Each number is 200 + 40 x the weight over its row's rms, rounded and kept within 0 to 999. Layers, rows and columns count from 0. The size before them is the row's rms in percent of the matrix's.

# layer 7 MLP up, 2048x512, rms 0.0369, rows 1237-1291, columns 448-511
100,331,165,208,228,121,169,260,255,152,160,227,172,206,191,223,209,189,227,264,156,146,162,189,179,158,171,218,263,237,183,197,192,152,180,137,218,229,208,155,183,158,195,209,210,230,247,206,182,136,176,187,206,113,219,190,202,164,151,211,205,216,221,163,189
094,156,197,217,113,190,126,279,143,208,159,211,277,238,232,155,194,208,123,221,239,138,206,192,209,175,246,230,142,200,213,260,228,214,190,278,229,144,178,178,186,242,210,184,236,187,218,264,182,220,167,220,158,248,225,249,244,135,237,145,185,181,178,192,144
090,231,185,243,251,246,204,229,179,185,240,176,212,148,208,262,212,160,191,202,242,242,228,183,195,116,188,204,206,181,189,138,196,217,257,252,106,226,231,159,244,199,248,237,170,230,222,194,234,117,236,197,150,137,158,199,192,176,210,176,168,223,259,170,246
101,218,278,236,192,124,92,221,132,285,206,185,285,214,236,204,217,238,205,188,113,260,253,163,213,164,227,190,181,193,170,166,226,212,252,255,161,229,218,215,223,283,210,263,269,175,159,160,178,177,200,243,134,205,206,179,150,139,237,179,224,230,171,177,182
092,310,238,191,166,206,204,191,147,202,245,257,162,103,92,204,284,203,172,236,176,256,207,203,163,148,150,220,185,171,164,241,253,262,200,194,148,207,244,241,210,269,151,241,220,221,208,211,154,205,199,225,226,164,140,236,196,174,178,179,255,170,169,254,202
103,211,175,198,188,220,142,257,143,235,146,158,224,291,200,221,144,226,231,254,203,101,158,102,192,109,221,158,263,213,247,163,185,233,145,238,233,105,213,184,227,239,227,191,170,186,204,147,283,135,188,147,194,201,144,254,219,204,219,194,225,221,210,104,214
083,168,158,219,215,224,182,198,194,163,245,253,168,168,233,177,198,214,251,163,190,178,271,203,214,301,198,225,213,204,230,211,139,185,183,237,227,186,248,211,161,209,168,223,185,195,159,198,237,144,231,155,208,186,180,198,149,168,248,253,153,230,196,186,204
100,250,194,138,232,172,217,174,198,173,234,194,186,262,178,204,202,207,127,200,172,133,206,256,267,168,164,140,183,94,251,235,249,203,195,205,166,164,226,108,225,191,295,192,270,185,236,236,145,251,231,211,205,170,182,292,148,222,157,230,210,190,207,235,142
094,210,204,139,167,151,216,203,154,243,266,202,178,179,163,151,187,270,251,200,167,202,168,155,257,178,154,303,183,193,221,218,182,116,305,239,164,202,197,151,183,168,213,225,233,177,217,290,186,256,193,179,207,246,159,186,123,227,234,183,183,203,194,287,197
088,202,222,166,129,186,210,174,220,200,275,250,202,145,243,143,176,199,167,259,187,333,204,224,243,270,144,248,183,179,165,192,154,254,145,199,180,219,227,218,239,189,263,287,217,232,128,274,183,263,101,199,171,212,157,242,172,265,233,193,145,185,169,237,204
102,133,211,257,233,185,165,123,185,171,196,278,236,235,224,190,211,186,222,249,162,212,286,202,209,217,235,159,136,174,226,180,184,172,167,218,170,255,226,136,194,133,252,182,189,262,150,363,134,194,231,149,243,179,168,208,222,214,285,192,188,198,217,171,152
091,227,277,205,192,228,145,131,153,217,266,287,157,183,188,127,161,207,186,179,246,207,161,215,228,261,204,240,187,127,208,164,218,276,211,155,89,306,193,215,298,144,226,231,216,203,154,252,233,183,222,133,127,227,245,210,200,170,193,151,228,191,215,266,198
109,218,143,268,228,180,151,146,167,232,208,210,60,232,192,184,111,219,166,188,195,156,200,196,229,99,206,268,186,121,202,200,212,161,218,115,217,135,253,245,246,258,160,176,191,203,187,211,143,205,173,197,121,239,162,264,263,172,223,252,191,190,237,167,149
083,272,189,208,180,205,226,243,175,236,223,185,196,232,272,199,206,203,118,215,223,177,245,234,205,182,214,163,224,221,240,117,143,252,150,233,199,242,212,182,211,260,125,188,180,221,249,207,149,185,208,306,133,176,153,193,252,172,171,177,207,182,214,130,193
105,306,151,244,181,243,201,194,164,203,142,183,170,175,203,183,201,201,171,250,175,255,177,132,171,200,146,168,279,187,178,244,247,195,192,208,167,170,212,198,230,237,209,192,224,229,160,153,100,75,181,243,181,228,221,212,220,222,248,243,220,167,197,262,157
091,149,155,156,115,217,214,243,156,122,170,234,190,168,230,174,117,252,228,269,196,197,237,195,155,164,212,207,214,156,170,241,161,195,267,230,148,196,182,251,178,197,134,177,181,155,145,190,235,244,267,207,165,211,179,192,215,172,200,275,168,243,211,148,247
101,229,251,253,229,170,186,207,191,188,199,202,169,209,208,219,177,186,232,229,179,216,199,206,173,198,213,263,205,210,180,213,203,188,231,167,202,230,185,173,215,179,219,244,192,201,164,272,181,126,169,126,127,224,211,270,172,207,258,236,265,249,215,161,208
101,243,175,213,209,180,214,221,132,124,217,284,251,219,197,190,247,242,196,201,252,203,268,195,186,200,188,269,259,187,161,219,242,234,226,188,195,188,199,143,219,158,191,169,203,184,196,173,218,212,216,186,226,213,178,218,202,219,242,230,114,255,185,198,204
100,259,216,301,169,206,141,183,227,175,184,236,184,160,200,210,229,164,203,177,225,222,194,193,244,186,195,277,186,125,242,177,277,143,174,239,199,194,214,219,197,214,190,215,224,188,190,294,172,254,238,219,195,260,189,246,277,171,158,265,164,141,69,214,188
107,175,208,213,265,187,162,132,164,189,243,242,180,212,258,186,173,228,215,172,184,190,155,173,268,214,147,151,218,228,209,164,216,244,219,209,221,194,198,203,251,242,214,200,230,223,108,158,203,212,161,278,112,190,103,287,242,249,307,133,243,250,187,163,226
103,175,231,213,194,195,197,109,245,183,163,201,162,181,227,146,158,204,184,181,195,236,203,210,194,158,255,214,144,258,165,175,203,249,181,139,213,245,209,159,207,240,225,234,200,249,141,201,219,239,222,158,244,196,206,309,205,208,184,144,228,192,134,240,184
103,178,173,265,141,197,231,212,145,208,261,270,106,214,220,193,177,127,116,165,257,188,185,196,237,168,194,207,275,200,198,175,232,243,166,211,148,219,227,224,202,248,203,215,188,202,112,199,213,173,249,235,181,149,168,201,155,248,254,250,196,283,156,166,118
108,203,196,249,248,213,213,247,190,190,260,203,119,204,136,145,132,169,185,186,227,240,231,249,245,221,180,165,205,271,117,245,172,200,259,264,175,177,160,205,229,202,173,161,238,157,214,177,159,113,174,211,186,200,252,218,234,221,223,158,221,197,78,174,182
100,179,185,179,180,201,113,243,171,177,195,221,200,124,132,166,191,274,217,154,200,243,226,217,225,159,177,193,160,194,166,161,183,236,301,188,194,182,217,162,184,213,214,213,199,181,177,267,234,122,295,150,228,161,125,220,117,255,270,169,182,199,142,203,177
094,210,186,275,211,184,223,182,270,195,203,183,185,152,249,151,223,214,147,201,233,139,192,159,161,278,193,232,273,219,219,278,112,169,126,258,203,205,256,190,176,82,151,228,226,238,174,288,162,269,191,193,220,230,183,256,167,197,275,201,231,184,191,192,185
105,220,161,220,191,195,229,184,135,242,249,187,189,167,176,189,209,191,108,232,146,264,184,189,181,205,143,190,194,195,167,196,178,224,191,197,250,178,238,169,258,205,178,195,197,274,253,174,153,181,255,247,213,187,215,254,281,193,185,262,225,205,165,162,162
098,165,211,221,205,158,219,264,148,128,277,220,194,129,256,174,172,234,174,179,291,296,201,210,237,173,180,218,204,91,172,193,108,205,148,156,170,261,166,204,189,162,213,179,229,211,188,184,173,187,241,228,205,190,271,215,127,216,205,244,207,212,207,219,178
112,185,231,204,182,173,201,268,237,261,204,172,253,193,237,219,166,247,208,276,176,154,171,159,183,206,204,220,239,125,185,172,186,182,199,300,183,238,228,212,220,214,188,177,240,198,193,195,199,238,184,171,157,206,237,286,207,198,168,155,219,215,205,227,210
115,185,185,258,131,176,181,223,260,161,194,175,203,186,183,240,221,144,133,184,171,197,213,205,218,212,207,237,244,189,245,209,210,161,187,279,241,227,213,225,256,164,186,130,211,160,209,180,218,233,159,198,245,216,231,174,214,206,238,195,254,136,164,188,257
103,217,255,218,204,211,188,187,214,182,131,221,200,149,223,200,201,179,212,206,119,315,276,167,207,259,274,137,202,217,199,176,251,169,212,182,231,282,269,91,182,153,179,222,276,170,247,207,161,171,169,165,197,247,198,189,255,195,231,198,192,199,188,185,109
103,261,206,163,216,163,245,169,195,129,271,209,215,195,185,166,227,201,193,188,223,216,292,174,218,199,185,157,188,246,216,164,189,197,167,170,162,229,218,254,232,234,186,202,217,153,190,201,244,172,182,237,267,197,184,198,139,162,241,144,169,226,203,134,204
109,241,127,177,234,254,177,191,168,256,168,149,238,212,232,186,227,191,243,265,162,160,224,120,172,180,233,212,282,217,193,196,225,210,224,165,167,216,236,161,225,183,204,235,113,269,188,193,148,163,175,192,167,178,176,203,155,185,241,255,143,191,242,156,249
098,252,266,231,137,171,224,161,148,242,184,172,213,143,169,261,221,238,197,185,176,203,196,184,202,158,232,185,291,271,140,196,130,197,193,210,134,192,203,143,199,224,161,149,227,204,143,210,216,117,206,270,214,193,205,210,240,130,215,230,201,205,214,154,202
106,233,172,216,251,187,203,238,227,211,194,144,261,143,181,160,148,218,190,182,196,238,171,155,297,211,206,174,181,160,206,163,165,194,154,217,146,158,209,143,235,206,165,213,249,260,90,195,217,237,228,186,135,271,211,156,212,204,201,246,188,183,193,245,223
101,263,171,190,207,214,209,243,234,204,246,258,165,256,176,204,200,243,198,172,207,207,178,161,168,190,148,228,149,208,147,117,187,233,160,182,113,262,178,186,151,175,167,146,191,183,125,227,217,221,190,149,154,292,177,234,190,196,260,191,161,234,265,129,262
100,178,133,234,202,249,193,130,195,221,179,189,198,209,171,150,175,248,234,187,214,127,166,197,222,220,219,251,217,277,138,174,176,192,181,154,227,256,173,111,183,169,209,229,242,256,179,177,222,237,170,299,169,224,234,195,195,195,256,154,283,287,244,249,276
098,202,151,190,232,165,131,167,225,170,155,193,200,189,179,217,121,225,213,256,236,210,213,214,127,223,250,297,278,165,213,225,139,243,196,251,150,157,182,200,238,201,249,128,182,201,208,156,125,185,197,204,201,233,146,183,191,220,173,200,281,245,122,235,191
101,172,200,236,202,239,241,196,189,167,278,209,215,224,221,190,172,179,256,295,207,162,191,193,169,199,207,186,266,248,207,161,212,231,276,136,197,237,235,115,187,221,254,200,272,159,225,164,196,167,148,275,173,168,245,148,193,212,182,126,250,291,184,80,178
099,221,227,259,146,117,204,133,156,175,175,258,178,184,245,150,247,152,170,216,170,226,242,218,272,189,204,233,190,154,185,111,156,271,225,134,207,160,212,222,192,165,219,200,152,253,202,231,215,196,250,239,126,168,175,224,215,223,217,154,187,299,241,186,161
104,256,202,182,224,220,203,190,190,139,188,198,236,180,215,223,196,133,221,196,127,272,255,117,172,128,221,259,282,210,163,236,189,312,233,164,233,220,198,107,189,241,154,193,225,253,193,233,173,219,125,206,142,212,169,181,126,236,183,301,211,218,261,163,170
096,225,193,166,258,136,230,180,182,146,250,174,161,227,226,224,187,225,180,242,185,223,243,208,185,210,187,154,166,188,229,207,204,203,214,183,248,179,181,133,220,219,189,231,176,234,177,235,181,205,167,215,147,137,157,298,205,161,199,183,242,132,160,198,223
111,223,311,225,264,203,177,199,203,206,221,185,125,194,218,155,199,264,225,227,162,208,231,197,187,217,167,207,185,226,266,180,184,213,215,199,215,190,225,243,210,297,190,164,203,237,193,197,162,217,250,216,252,138,141,230,188,220,200,175,236,192,182,215,176
095,174,245,184,143,161,234,240,138,172,242,181,146,177,200,138,184,165,182,203,196,222,239,184,187,250,178,244,169,196,172,165,233,233,256,179,149,240,216,134,241,206,234,165,147,180,147,215,200,191,190,194,144,202,202,204,230,166,191,233,200,188,172,148,222
098,162,197,237,161,245,215,149,169,252,186,287,168,212,188,134,174,148,197,248,240,185,222,101,176,154,190,118,180,234,178,165,232,185,238,218,139,204,229,254,208,124,230,162,176,203,254,216,204,149,158,229,141,232,148,302,134,228,161,212,255,204,125,231,228
093,223,211,200,227,154,216,217,206,285,268,195,202,243,202,311,202,196,246,181,233,170,216,164,207,189,231,99,226,261,151,171,233,180,304,226,184,252,212,202,267,209,227,238,200,216,222,186,118,157,223,180,156,220,237,197,103,286,227,248,216,186,195,130,116
091,224,174,227,147,174,169,261,162,212,183,255,261,207,185,241,111,157,165,285,238,243,243,136,160,140,277,216,192,177,174,194,172,174,165,230,191,169,231,245,200,214,210,277,234,254,150,256,214,185,154,200,214,159,197,295,210,183,144,281,192,260,150,226,207
097,276,292,174,176,152,182,179,217,236,218,164,239,188,185,251,156,253,149,181,186,220,221,182,155,168,260,183,200,202,179,198,231,182,181,192,207,175,205,152,153,167,156,152,278,195,248,134,205,227,209,247,182,181,200,165,137,231,208,218,256,196,289,203,184
106,166,198,192,186,209,198,161,250,217,195,225,239,218,239,227,222,218,200,178,229,223,290,183,148,148,196,234,200,237,133,248,207,266,218,199,246,247,216,126,232,287,183,174,184,249,152,161,185,208,220,214,165,228,223,236,255,196,191,135,189,219,229,144,123
105,197,161,172,209,202,184,153,200,159,237,228,213,141,218,222,194,218,240,224,165,189,174,171,144,152,197,233,223,218,177,205,152,222,165,236,144,186,273,257,238,208,129,137,222,215,138,216,111,233,185,170,215,207,235,195,176,170,199,230,144,227,280,200,186
095,231,178,225,146,157,181,209,189,205,180,241,232,106,218,233,143,135,154,229,195,245,295,198,266,191,197,268,235,181,192,177,212,163,139,240,170,207,191,151,203,221,266,259,230,180,182,165,186,226,197,181,224,246,219,173,200,231,256,202,235,152,198,176,172
103,222,154,169,204,207,217,243,169,220,216,268,267,249,172,147,239,201,191,159,161,119,237,190,230,158,201,206,206,224,274,195,221,176,156,187,172,176,194,174,186,176,193,216,259,191,164,185,161,201,199,178,154,270,252,190,246,178,217,216,232,173,237,182,155
101,227,171,230,218,165,167,261,216,182,213,154,236,170,141,206,158,242,167,183,199,204,182,189,298,130,260,194,202,218,188,203,182,131,228,162,181,154,177,192,146,203,193,136,187,154,157,186,184,197,207,214,141,269,243,239,147,202,213,157,156,200,151,244,163
099,236,216,172,220,161,203,244,156,256,264,253,202,155,170,179,210,233,175,206,213,191,210,211,227,147,149,129,215,212,215,173,93,268,206,251,214,174,128,164,235,252,233,198,314,210,194,254,219,194,249,223,203,247,214,214,159,224,224,218,200,222,216,231,230
107,183,218,212,184,207,162,206,249,259,201,249,224,172,141,177,202,204,139,184,223,171,239,188,250,172,125,211,234,93,179,188,196,217,192,153,153,177,252,225,161,198,283,242,177,184,232,125,178,156,142,175,244,170,231,222,269,128,305,210,159,243,234,150,158
094,181,202,238,169,249,168,258,220,266,184,207,215,207,183,241,155,103,188,214,172,174,180,169,184,231,193,187,224,224,236,258,87,164,248,203,172,184,221,193,193,223,175,201,239,138,131,211,163,186,200,202,247,195,212,219,256,112,252,244,230,215,246,174,213
# layer 7 MLP down (transposed), 2048x512, rms 0.0258, rows 1237-1290, columns 448-511
110,168,164,211,259,242,192,206,151,197,236,119,191,152,160,129,209,148,270,183,206,184,210,217,250,200,205,129,128,150,263,243,238,236,290,198,132,139,157,201,239,173,188,200,170,106,196,157,249,215,177,144,173,153,188,205,204,199,127,215,228,190,189,169,220
091,195,192,170,268,132,178,167,190,258,145,211,209,176,187,239,183,234,211,187,254,217,205,199,184,166,233,219,157,163,210,229,202,128,177,224,159,223,251,236,200,277,183,240,247,155,206,260,218,180,255,111,136,202,147,200,155,195,290,213,178,179,254,255,143
100,202,155,226,180,200,216,120,173,153,160,222,120,209,209,206,199,215,272,273,210,169,224,185,212,174,239,209,234,185,211,182,280,185,194,237,227,197,215,265,205,145,147,172,176,174,190,167,207,199,213,165,119,233,195,209,230,268,227,158,246,222,142,129,118
107,285,265,282,190,141,238,142,209,206,162,169,196,169,209,165,206,177,256,188,253,209,219,210,159,150,219,199,269,210,275,222,209,227,197,139,216,199,252,221,192,192,156,177,103,191,176,283,153,228,235,212,257,204,194,247,104,215,184,140,213,187,183,165,146
087,177,137,215,213,198,202,224,175,133,116,169,183,203,164,263,205,235,208,166,195,169,205,211,238,225,209,177,215,160,181,248,283,172,186,217,235,203,179,205,174,232,138,203,229,181,204,282,222,246,234,193,262,137,222,242,170,243,141,247,223,134,194,225,181
102,205,184,167,176,115,196,133,226,198,241,158,176,256,145,267,248,191,119,113,222,240,168,227,146,261,243,164,153,224,181,201,300,193,225,205,183,215,209,227,191,232,266,190,182,183,206,194,248,247,198,292,283,179,208,234,195,203,208,191,150,140,243,164,177
091,219,177,242,248,199,243,189,204,170,181,218,212,192,162,175,161,191,222,255,218,197,174,160,264,201,260,111,212,211,157,249,222,232,145,239,277,179,152,131,151,167,194,274,205,187,211,215,214,237,238,156,179,211,239,191,194,178,180,220,146,159,210,265,226
104,232,241,161,183,173,187,191,178,194,205,196,238,216,232,189,233,232,138,195,263,205,223,221,254,209,266,130,195,197,165,169,122,212,208,265,244,247,184,206,197,132,159,203,216,220,227,183,249,254,135,284,147,116,258,273,298,206,188,204,196,224,223,187,221
099,193,290,266,164,200,195,162,235,140,194,67,230,177,160,226,200,221,181,279,260,175,205,260,161,212,202,125,216,180,239,218,176,271,226,131,232,180,130,162,111,234,219,140,248,291,252,124,232,221,174,212,184,208,150,184,286,182,227,138,153,249,225,172,211
089,170,213,263,202,218,147,208,193,242,148,258,147,221,244,207,237,217,259,238,213,205,221,232,206,125,230,216,186,212,138,187,184,149,179,170,227,225,240,173,211,175,209,102,233,208,201,188,79,255,199,155,218,165,196,289,260,147,209,129,221,154,202,190,203
104,224,241,203,188,211,222,133,191,191,244,176,108,168,173,155,239,189,155,198,160,157,186,253,125,124,169,173,207,178,225,285,174,309,151,222,228,163,222,174,213,206,214,272,221,136,207,225,269,255,190,193,190,219,128,184,225,163,207,342,199,269,220,172,218
088,187,247,232,202,246,160,217,245,225,254,179,127,188,261,225,157,200,149,163,176,175,179,232,189,226,197,171,192,216,198,220,271,160,175,260,223,212,199,244,219,208,188,169,114,149,229,246,151,159,250,174,175,218,204,133,182,161,168,204,230,223,176,194,163
100,187,185,266,225,107,177,227,149,219,182,190,167,205,215,225,163,189,275,212,146,140,255,172,290,180,194,191,203,238,228,208,255,178,169,100,221,166,219,178,222,232,142,153,211,204,191,298,249,197,217,148,114,138,178,204,239,138,241,207,180,183,284,187,231
084,184,204,190,216,231,169,198,232,208,204,226,168,169,179,232,214,207,244,216,249,272,250,187,186,163,264,222,128,262,204,200,177,254,209,218,183,175,188,185,190,167,219,229,194,184,144,183,202,152,204,225,294,242,201,219,230,207,254,215,185,259,187,155,166
104,226,186,203,161,203,216,228,247,210,170,121,192,209,210,201,182,257,215,200,194,300,215,166,237,274,207,161,326,238,283,237,226,110,179,101,186,208,193,156,139,255,197,273,186,224,162,182,216,168,257,194,228,176,138,232,203,191,147,156,162,173,264,194,250
094,183,269,229,185,162,199,163,175,133,253,139,162,192,228,183,267,148,195,210,200,199,193,180,181,150,235,213,192,215,210,161,274,143,144,231,201,212,223,193,139,237,193,272,236,252,209,217,238,178,168,228,314,234,209,317,233,181,270,182,161,155,233,120,156
097,195,182,195,127,246,209,202,202,279,215,236,215,105,238,137,237,188,158,248,260,223,138,204,188,119,178,112,278,167,160,167,186,234,255,189,136,194,160,172,170,134,209,176,183,221,298,218,168,239,269,196,101,171,190,302,227,212,206,199,195,148,195,210,154
110,224,181,190,218,246,198,212,178,155,155,225,136,172,180,271,222,237,269,253,186,262,277,135,208,215,97,232,232,215,158,233,295,211,218,271,190,147,204,233,121,223,229,201,93,194,170,175,258,264,224,188,221,234,210,192,213,215,254,257,184,277,239,166,281
096,176,216,248,259,142,138,229,205,180,203,139,264,247,123,274,210,215,205,246,168,144,188,190,298,194,188,220,216,184,234,163,288,194,171,236,179,297,192,160,272,254,211,138,265,235,234,225,184,184,232,241,185,220,208,170,233,187,201,255,233,282,172,177,215
106,172,195,174,141,203,230,201,195,258,212,188,215,204,139,208,260,132,133,223,158,193,222,239,208,216,190,253,205,196,116,193,235,202,169,174,136,219,108,244,214,202,145,191,248,169,209,179,215,242,212,136,211,222,232,244,199,130,235,284,182,177,195,166,201
103,195,219,290,169,313,212,218,215,192,189,177,169,112,222,190,268,194,208,172,154,199,180,157,180,241,179,193,200,201,194,203,198,193,216,190,116,183,155,239,188,143,193,214,183,174,196,244,194,243,227,206,175,211,244,132,181,247,165,159,223,167,192,219,221
106,198,268,222,189,272,244,160,189,157,201,132,233,182,217,212,226,200,217,153,271,149,160,218,192,90,162,129,190,115,249,267,244,201,199,256,226,149,128,205,174,258,231,202,217,199,108,200,230,239,257,177,266,145,224,199,157,207,240,227,160,199,209,156,167
107,198,203,174,172,259,202,204,215,213,203,211,222,182,114,202,171,183,163,210,195,161,179,223,187,226,297,169,189,169,131,144,204,218,144,253,196,214,207,162,202,218,146,212,138,142,222,229,153,166,158,182,150,141,167,146,166,217,163,204,186,228,173,221,180
097,143,192,176,202,204,174,216,191,244,228,188,191,233,173,145,144,214,140,121,134,289,231,146,199,163,202,223,136,205,184,213,230,213,257,216,98,192,137,145,278,186,196,222,220,180,182,229,223,140,179,169,222,239,217,170,209,187,167,105,205,123,177,211,181
086,221,208,231,208,209,146,171,195,220,207,176,230,250,181,232,169,175,208,273,194,213,160,191,161,175,219,202,149,180,171,243,244,186,250,222,170,151,99,199,164,201,197,211,95,311,191,169,201,157,230,205,215,191,265,144,228,205,238,250,158,202,174,165,154
090,132,182,204,215,173,208,195,172,202,210,226,183,122,190,198,200,164,219,216,182,171,168,212,188,144,141,259,189,207,265,241,239,233,188,238,219,194,229,192,203,158,221,245,180,97,234,189,142,173,166,141,211,212,208,214,233,198,288,220,197,196,200,201,165
100,237,247,196,199,207,220,194,237,167,240,146,147,226,196,202,204,187,267,117,278,212,209,249,198,183,232,166,200,77,211,138,231,177,191,261,256,219,160,147,159,202,241,189,273,202,228,225,215,172,212,157,211,196,229,175,271,250,173,219,151,194,161,264,211
113,222,241,147,218,208,146,252,185,235,244,164,253,217,240,169,202,163,213,234,205,206,173,205,192,190,204,168,191,150,200,156,207,216,243,239,221,273,259,181,245,179,214,243,288,229,196,232,286,164,210,138,138,212,175,224,176,177,82,254,216,184,230,250,179
110,177,179,276,259,227,257,219,218,197,246,196,235,249,251,223,237,148,157,251,234,228,237,187,194,223,219,190,212,197,223,214,225,197,210,264,209,225,230,241,214,246,188,182,225,193,275,180,205,273,158,291,189,227,249,191,284,158,182,117,224,187,266,204,266
103,194,172,201,247,213,201,237,194,201,211,179,230,240,135,131,195,261,159,191,194,273,149,171,215,158,88,144,170,182,188,219,171,201,188,226,170,172,145,225,181,215,276,181,225,200,265,195,314,224,200,222,166,138,154,242,189,181,228,218,220,190,157,190,269
109,222,178,246,128,185,184,216,168,122,188,131,119,188,137,194,199,195,195,212,169,331,191,215,242,142,180,258,170,200,280,192,130,138,185,307,266,257,170,172,131,196,142,146,183,269,189,193,203,250,142,231,177,169,194,133,200,210,208,202,272,88,204,219,204
110,212,186,235,208,201,216,126,228,229,193,176,234,251,231,193,207,187,276,223,163,179,191,280,231,123,174,252,229,257,206,209,272,243,195,160,262,245,214,163,213,141,194,193,234,177,173,168,178,226,173,241,115,136,176,251,191,84,230,160,160,219,208,238,221
097,245,195,158,154,190,198,214,246,180,190,221,199,210,157,178,222,143,127,241,236,262,184,247,225,224,176,183,178,219,176,120,226,133,187,204,168,247,258,244,259,198,191,256,239,200,210,198,215,236,203,198,160,235,187,194,215,226,156,230,109,211,172,186,259
102,155,167,271,206,150,161,205,156,237,229,135,269,157,219,243,174,85,117,170,207,240,229,264,214,241,222,169,164,230,230,229,146,144,282,168,223,199,268,235,234,172,212,165,238,178,198,200,193,188,183,217,157,247,192,109,215,143,172,207,195,218,235,274,280
099,199,210,209,185,292,251,129,251,145,217,231,225,171,196,162,230,187,202,158,171,152,200,173,228,224,207,193,191,176,155,184,212,207,170,262,136,254,160,182,175,249,128,217,224,240,264,182,267,259,168,234,141,151,152,253,216,236,221,226,245,217,174,225,207
095,196,183,137,227,183,221,215,159,195,142,280,206,159,171,229,188,215,140,234,256,263,239,250,198,165,216,192,227,188,269,257,201,211,239,141,205,141,297,160,181,216,182,213,132,217,180,199,205,247,162,115,181,123,163,180,260,195,255,202,214,230,136,181,252
107,144,197,238,257,177,153,159,212,213,221,194,178,226,257,173,164,174,193,173,215,235,226,190,210,226,212,184,209,142,178,225,258,195,255,180,182,233,211,213,191,252,177,190,233,265,177,205,216,179,160,164,205,169,178,195,211,155,203,203,221,284,112,180,185
105,133,192,189,215,214,213,173,128,204,218,208,209,142,252,211,230,238,154,135,160,182,183,188,243,182,188,233,213,164,201,315,207,126,165,181,173,143,244,237,260,244,204,207,220,177,206,181,140,262,283,208,255,146,191,182,141,265,123,173,265,174,244,283,202
100,92,191,192,197,186,205,251,131,184,268,174,222,217,172,127,214,128,256,150,181,153,220,187,246,153,195,250,226,220,207,260,187,234,203,163,233,218,266,192,245,153,161,199,213,93,179,227,176,225,229,162,296,173,210,259,191,232,149,204,164,261,248,244,251
106,202,212,208,107,222,288,235,191,179,251,286,255,241,206,167,274,197,225,204,205,303,186,159,293,191,232,138,214,136,188,268,209,208,153,179,149,218,180,181,236,197,135,141,280,215,195,180,130,213,218,195,164,51,111,172,186,144,186,202,167,194,184,228,142
097,238,165,185,208,206,205,152,191,259,158,264,214,186,144,209,213,202,301,245,182,209,206,201,200,211,220,261,193,210,263,256,149,144,156,133,230,181,246,172,155,153,189,118,261,189,192,197,170,283,200,209,228,220,263,200,223,212,183,217,172,207,207,206,211
113,305,261,180,236,207,124,196,149,192,197,212,188,89,203,220,204,199,158,176,230,219,237,210,194,232,189,189,248,137,236,128,174,107,164,230,228,182,247,211,192,92,200,208,227,148,230,288,228,239,242,272,173,144,183,214,174,149,124,215,142,231,156,175,252
091,166,181,188,234,293,207,169,221,217,253,231,225,140,243,179,237,209,230,181,146,169,199,175,57,173,247,148,311,153,210,200,253,225,232,244,154,250,207,202,166,137,195,199,203,216,223,242,140,149,181,141,159,216,245,178,199,156,192,214,191,197,266,113,150
096,209,227,205,181,109,230,221,214,145,154,220,228,186,234,253,134,276,212,115,204,155,238,157,199,221,295,268,238,212,202,188,134,190,178,200,297,223,294,152,157,166,218,232,156,186,217,211,224,213,164,197,124,217,264,158,179,231,213,252,139,262,224,221,267
082,160,243,184,145,124,202,197,264,194,155,162,227,165,215,162,183,244,187,193,174,193,194,216,205,183,179,226,112,203,169,165,152,235,175,136,162,225,175,172,193,226,149,219,176,263,189,226,159,212,222,199,178,157,222,202,182,84,218,224,191,199,158,203,177
102,162,254,209,155,211,202,174,227,228,184,211,184,243,161,255,178,215,211,305,250,194,212,238,304,211,172,121,228,266,229,210,251,180,194,265,204,203,246,223,216,171,205,234,201,219,251,236,233,177,202,243,173,209,152,245,186,207,205,217,190,155,197,247,153
094,252,213,198,189,232,185,189,273,180,181,223,201,237,228,185,213,180,223,198,207,202,248,160,249,251,188,180,195,154,155,203,211,280,240,225,171,197,179,225,176,232,177,231,170,168,215,154,177,234,177,186,235,280,298,161,148,205,173,228,245,296,144,196,207
103,213,221,182,239,218,194,183,164,161,187,245,210,171,126,207,233,168,228,87,183,235,220,224,233,223,212,180,169,96,151,194,136,197,205,181,134,162,196,78,172,220,212,269,177,193,235,164,164,231,230,179,220,204,271,264,228,212,141,282,173,300,146,217,218
112,119,182,196,256,247,159,247,273,184,191,200,101,244,194,139,218,293,235,225,227,210,170,285,205,265,198,66,253,217,199,154,176,196,184,189,184,142,216,229,238,121,134,197,157,178,224,155,206,208,223,193,235,218,171,238,192,200,148,144,208,148,242,220,212
092,158,180,199,164,253,151,180,201,242,192,251,197,183,173,225,251,189,206,233,212,169,195,188,226,270,204,158,163,140,188,252,150,193,225,182,187,129,209,197,169,219,194,268,176,219,208,222,206,248,264,156,219,202,217,209,187,193,193,259,263,164,154,162,181
099,161,241,144,218,224,181,204,187,256,161,249,279,175,235,207,138,248,150,108,210,223,184,192,248,244,173,278,182,202,186,227,185,169,93,188,222,280,239,212,178,232,163,162,284,306,202,168,223,265,163,170,103,219,143,130,212,144,252,171,197,249,205,168,179
096,182,186,215,191,196,182,217,171,163,212,206,257,178,258,197,123,182,164,222,174,166,197,213,141,170,247,174,231,223,119,226,180,280,181,257,151,219,175,156,185,163,265,274,279,166,172,134,292,185,184,214,211,294,189,196,173,203,233,237,166,202,242,270,161
100,239,225,154,218,224,212,197,195,171,203,263,127,260,155,207,167,219,262,169,197,270,144,137,226,185,183,165,174,202,275,219,168,139,137,173,217,142,196,178,234,157,230,186,202,203,236,93,210,210,243,219,242,217,216,189,192,246,208,206,221,199,166,211,185
114,170,147,236,214,135,187,191,169,263,154,177,242,146,148,229,233,139,265,169,209,174,255,271,216,172,204,205,228,194,196,290,220,146,196,139,131,171,230,272,109,202,255,254,115,194,240,151,158,264,235,170,218,232,174,272,201,215,206,202,126,211,255,159,183